Weights of a small transformer language model.
Size: 9 heads of 64, MLP 2304 quick GELU.
Training: a variant of Muon for these matrices, 914M tokens.
Each number is 500 + 25 x the weight over its row's rms, rounded and kept within 0 to 999. Layers, rows and columns count from 0. Numbers have three digits each. The size before them is the row's rms in percent of the matrix's.

# layer 2 attention value, 576x576, rms 0.0746, rows 513-575, columns 0-71
086:531472485488528490504495523500489489540452493533501521511481495475494509500450468478498527470493459501551473504460461512489509488547481482512495499517517493532501540502490501474502516518466494477557479498497473468473
094:477507534477512535480485485521514468533555518484482482552456491507471497510472466469472466514499495520542482579537468466510504551508483526515458524505446462527501494499508489509514469509529547488514518500491531494490
091:551508526517506446539468487512508508528511516520505527498487487499478491525525518475544487522482520515522515477506491420542499525510483525463479534472482572495504473501466504501493514494519499474466499469463470510499
099:498496503489526520509498505471459497483546491491472516547560472489485475466458509473502503554481504543500484491569481485479501503501457516536474464496506518535477492453519457496520467477536504498488454487530499503513
088:481491518493511504531537525448522485477494515465492558426496451513503459487487490521502490512486526492480526489480486524489494481523517499510488491468515525506511503520536508512450480474546503436533467482503545486454
092:483486482519497535474502505496468546516466466493514510437503488475522505486454511538423509480520534496505487527495468507530529502457493485489507445492494513520497502514506511518487516510502518477492550507525485499500
091:488471503498462491499500499482494481496490521499523497457518520477487503533479504479516501505503480513453481455523534519503529480505489486487512467482515477477498560532464472506512498507522515478508532498531494504504
093:511499481493509528501499526516504524470473498504452507495471503537470457477472551519508529536466548516495494532509459506505478491468540462476499519452520522494493499474522499436477482507494512512504501483502546444507
098:500513463492486516529513507538483528483524429489518536462461525548519519511565532499486500506507513505445486466446522488496481516479507525481541497544514456511502495492496501486486509496446501475451522503463547509528
088:527525483463536512498494487507499467516517558507489469522527485486518523498510429517529546515496500485515509506499503502546504505499497515499494556478499551473514470478521534490517470464528460536474471521487476516497
090:531495494481527492544450539534530516507472516495490506532519507495492535509500535457505525489502502518505477498471457514467494540525533497457492456518506505521506473477465522524477499532487556501463499548500530519533
092:498491555479465543465517485504489526512492494511519488533482485522499480479482485465479473479478482535466482503523482475510490449505487500512492508552501483530496526477479487516552522534500509486491510527492475493501
098:518496482543485497539521480489498479479491491528500480515495511543508483478535463424501510543506504527557500490482544494510509466464475532559499518533453514493492514499539485531527483454493509487521512502528509513491
102:518495501502493505485553527469506489488468476513501484532485478533478521454495487493545507496453526488474487491505543504498553469507523461492477522514471445518497528585518489519487509525491499508481478491510451525466
094:521503512459478512521567463504478472538546504525523524477485499481510497478496520490497514486464487544485505524475487473507480490550545495474486499530479522556482501465502520496478482494513448490536468438513550461501
090:518511477507530476496495474550498479538509451513477484509519547472518476480567485451495484525463506524503484497462453515492503514509495516507504427489486510499457484533476477480505508507520468506506510492537528470515
081:474510511529497515496458541515502495525448460473509495460513518526464489522495523505530503510493494559482489572485499500499473456481483480504477486486497514496497502533498546482480490499488501469460513486489506533541
085:491502495503497498503515482506480463516483512463516543528481487488484510487520483507472521484522490487421526517504489533504490495457478510476503501508483470523548515461511458508514456532481483494449522537482505525478
087:474439544524453511457492513507478483510498530530472497516534475538532467487500504494480515522487474502526483504544534521495462467505458481503493513502510497494498508491498464533518480481513522507506523522505523499411
099:499506482524481497497506514491467503501521460488510499511463501541488499515510511491479498520506530522463497479450472457518477508522494479475520510497512491498450482507481486513467486519494453509568535496514509511517
089:493490513498481541456543489499513519507505526531503490479495504505522520479495487508480503485477512450542525514556502510496468494500532469547480464524474522482536504524497516514538463522488538519489490501509458488489
093:484488519466477506480510487498528511527560527506467497504465524544499528549519477489510497527523500473496487541469494457520505494504536533458524537454497519466478524533472492511498486453500491491551521498493463487477
093:547502532547536524500504544480545520517479500492478485528555531527461501493501525512489580491514525521518511495516491514496506551492510534503474519526528473543515487521483538550490515514488511492502482489528491525447
091:510504450502507441513517491528537505513503520521484477501498506552501482493493451492509495496509477559505490487473528479499524491486534502454510513506485543500532513525488502464484493504485481560459529517496536517527
102:493492486506467521478511503490501492457514536510483529504522532501474469460482547562479506477465529499491461508530510494495490529511470480545491466511492495508541538491534534507526480516515490519542522476498499457468
089:478496465515505521528523514458528493493499521496494509517458495476473517475504471536484507562480474492484486494517514474544474492484509496476507524493523504478538526489469481483493498499526487519540517494478530478535
094:492476493529482448513453470532475506517530517511443520516497534488473466554528482495484508496545508477515492471519519488544491511495480504521539479439506512520442517476529488458540451511504499520502519491513487557504
091:499520508509457537484495486529531512505518591498478516480509489537493533481483492521475505484523506456472539496451501468478476481502523478507520436533530482497515532522525534493478475478544487477540464528515472504486
092:558517462470539491482527501519496505519497489543507491480518529493541509493521487499533486481504474497500498503454491450497466534492468509451473466529513518516503483533542490493471467490460461490533517477510514474500
095:437493472461530501468513462476498494541454488497511498488502466476508454490501537537486546498499487493531535509486488514508507513518490516508466485468507495518555456469559498484490534539510485515463454477500542482475
091:492489458475467491528551508514516494470448428507510489514493472523509489468547503559549468494498466525465517495463503498482511491501514499524511491508506487480494492507509477503466450526486500493515557504552527478534
090:515518519511520492479466544512518512535491479522479493512442532506444511500498499487479488510518486549483491506502511536513495486484503537468473514471523541500510495500497513472484522475538480524506484476483554480492
110:506502495521499550480484526472552482524487472495482481511496468503508544490470474526492519493519491481492472477496505519510499531484537485522482545529504535514557500476436511483466532470523505503512503494480485494472
090:510483486504502473498540519529507513475518498466513514522515502517473504451513472472491496480505462536483504520487499508472526507529486512470540516521509503503492498491553481506527492477539520473477491493476536516508
097:460513500488482527516504471495506519492523537521488512458494541474561488510518488460538539544485517540450515486476532527499504475523505475528466493485475504469504521532514456461518494466491495481544517503543514496441
090:493499451493496480505525495491514536521516510539499481494515506520476488475483522525491499528517443458512427521479529471502482512488520507512524500514513497506481493509514519521500490480508506465521443484491537516522
091:462475516533523487477472502492478461523539504506503525473497494518504510491510485451451515516523529498513463495490522549494514542493489507501509497492496507490480484496475493464522482499492483537511509536504507492531
094:515505455502511400487532495501524461511472531453520505519476541542480500492483456501525514502509477528517473474453520485499543470474486503463502468464491510470522536553521514541480489516516449514485467471486523505510
093:464508498466480478532514468475500499484534501471467498508515505519518458496533497493458466537504480511485494554501521481507486493493506519499498501464533503526512509452517519515503492505493501489507507492476507479516
091:490519533453520544484477487522531509475546494498465460506526497500499508555500440454460480530502480498525484521485494540490517476502517515524508519503531517498518521510483487440498512489504483494494487519517473468527
089:536517499488502511525514526493523511523500483490517525514477505512483525515518476485508475497546415479467420522495508537475477499521558510485473501518481472464499476478506477536542508497530478512513503503528494485499
094:496504482523505504495547554540504508454472505536544494513497478526512528487482464449502504528510479473523475503503515524472511492503489485523483523525483487487488462526542515534560485507461498517493494494475452491493
094:543569490516576477511507508491481504534477482458498510497475508494501514491508526516544492454515467511530492497464531493534455496463477484442536507500503513527504501540511530507500517497485501516491524478494478490487
088:520468480506507555512500476493492483476490518488486543493518487521485482505528473504446479507505476507484479470533481522466510508504511455488516506473511534459417470521495527539524532466476477480507498531498543519497
099:452495522526522506539520495509485490489452490495523539506500530484485520497508509474539514484546527543493511521501563475520490487519474512509511530499481510494478523535492489549471572465478515452546501486486489572512
091:459538482458485502480483509492510472501556561520481514529507490484521494503499535507487485480488502482503551507506503515534518533493505540489468453479510547494507485471479482496482499455486526495458432504450506480477
101:497530548504525511470505574520488506500475498516523490512490502517503522478497520493511490488455486512492473559483479543493493547521530494445473480532535496503491526509468480501492517509503504524520481531488488522469
095:508496488495493512491526483493552487470490514529531492485527505492491513504529504551495485474516495461500561470538503533489497487523476524525501470491516459502471478473525496533511457532504527513517539489458440522509
090:517496482547521449520485478528503474555460487504464450493499476454471493550533488489496522506474513498531504478484531477500493501486440502465503491453489527497484529533470548476469487539487505493521554536504499483498
098:525509510511532479473479504470520490483456473493509503501545493461503467513505476515524503518496507474516546503509467450469487527468510504480508518443544507496533556521470509496483518498508507502511522532570474487500
087:485494520487508463507513478492493542482515514524503479520463476479521466519474451531496494507512479502466519516524521490514506439492525487522514428520522502525524524495502539519512507499471484505563521530509511523515
104:503497516491494499504533490456496465520530535490468495478495495485514503514450449506502505516507464460496519471502549495486493485472525499503488515457505529519537531512481502515505541487534491526541487480531501479456
084:509504456467516522493481553522501537498461516510522508465517495515532509505543461497553495499476547503466497538484477553507483469503511442488524504477526504463533504540540519560496529530539536481503485494519489465511
093:490447474494525479456419486491449499512519427507521501466526561489472501497521538485527487488467499483469497497541468487486507555474480486523536455491514507497487477496537508541508481516474515509508506465547485519509
086:490468482515466509486499489471497530519526482440476503544499500525478484517516461483545500484529531523493472499553496554536535477491466514504505490510526519472447507501458483480520502471498494511498506514497437486506
094:517514520460504477479498483516497563452529477485503532527520538528497480521499505538491472452509450470507485483481508481495494491442547525478549520495454493498492522514498507494510522514527495501526520500539492500531
102:450495507511520523505532473478467486546519548466500470524542500489488516496463509525476498519511492535528523531499514520527487501516498523552468507534457523509486484495481514501505493483493497552513485495474554519494
089:492467488452496480487507508548481493475515530493492460500494494493529467497513472488495498504494526458502519481526524482521530486532523499519464508489472453509491513534499505507530515542498535490483451527516480513494
087:521467496531507493509465492481472502511526522518496517490478479516536494493520433488440480509466509464506514490525479483483489518536479496534487442518490497486527504507467482496520506503518491469476496525529513491516
090:515468459525472522434534526504517423472543553502482428543503455516479488505529484487478511510542456520513512528489459543528529471494535467503507508478502529464464494497507500489484514493507481491485511510490543468487
090:519494517470490525562507525495517497465506508515536514469515513514511527514498546506489484457477510461500509540478547488530491538449533534506513511491543477544504548470526500524533488531485551520518497480478517532536
092:487492531535508521507462504492498485496494546487450458526548477496508500494476528469480497510475548525518472506529483480496503475503505510498473494542515488522484516523486498530551467502526500474525428481473528504517
100:479543516508485513483547510499544488498500494497514476473517518509498548445450507532483516468507514517500487514532489509520478506469533484526484544506478498514503488522510488509498491504517501488442485453524476473476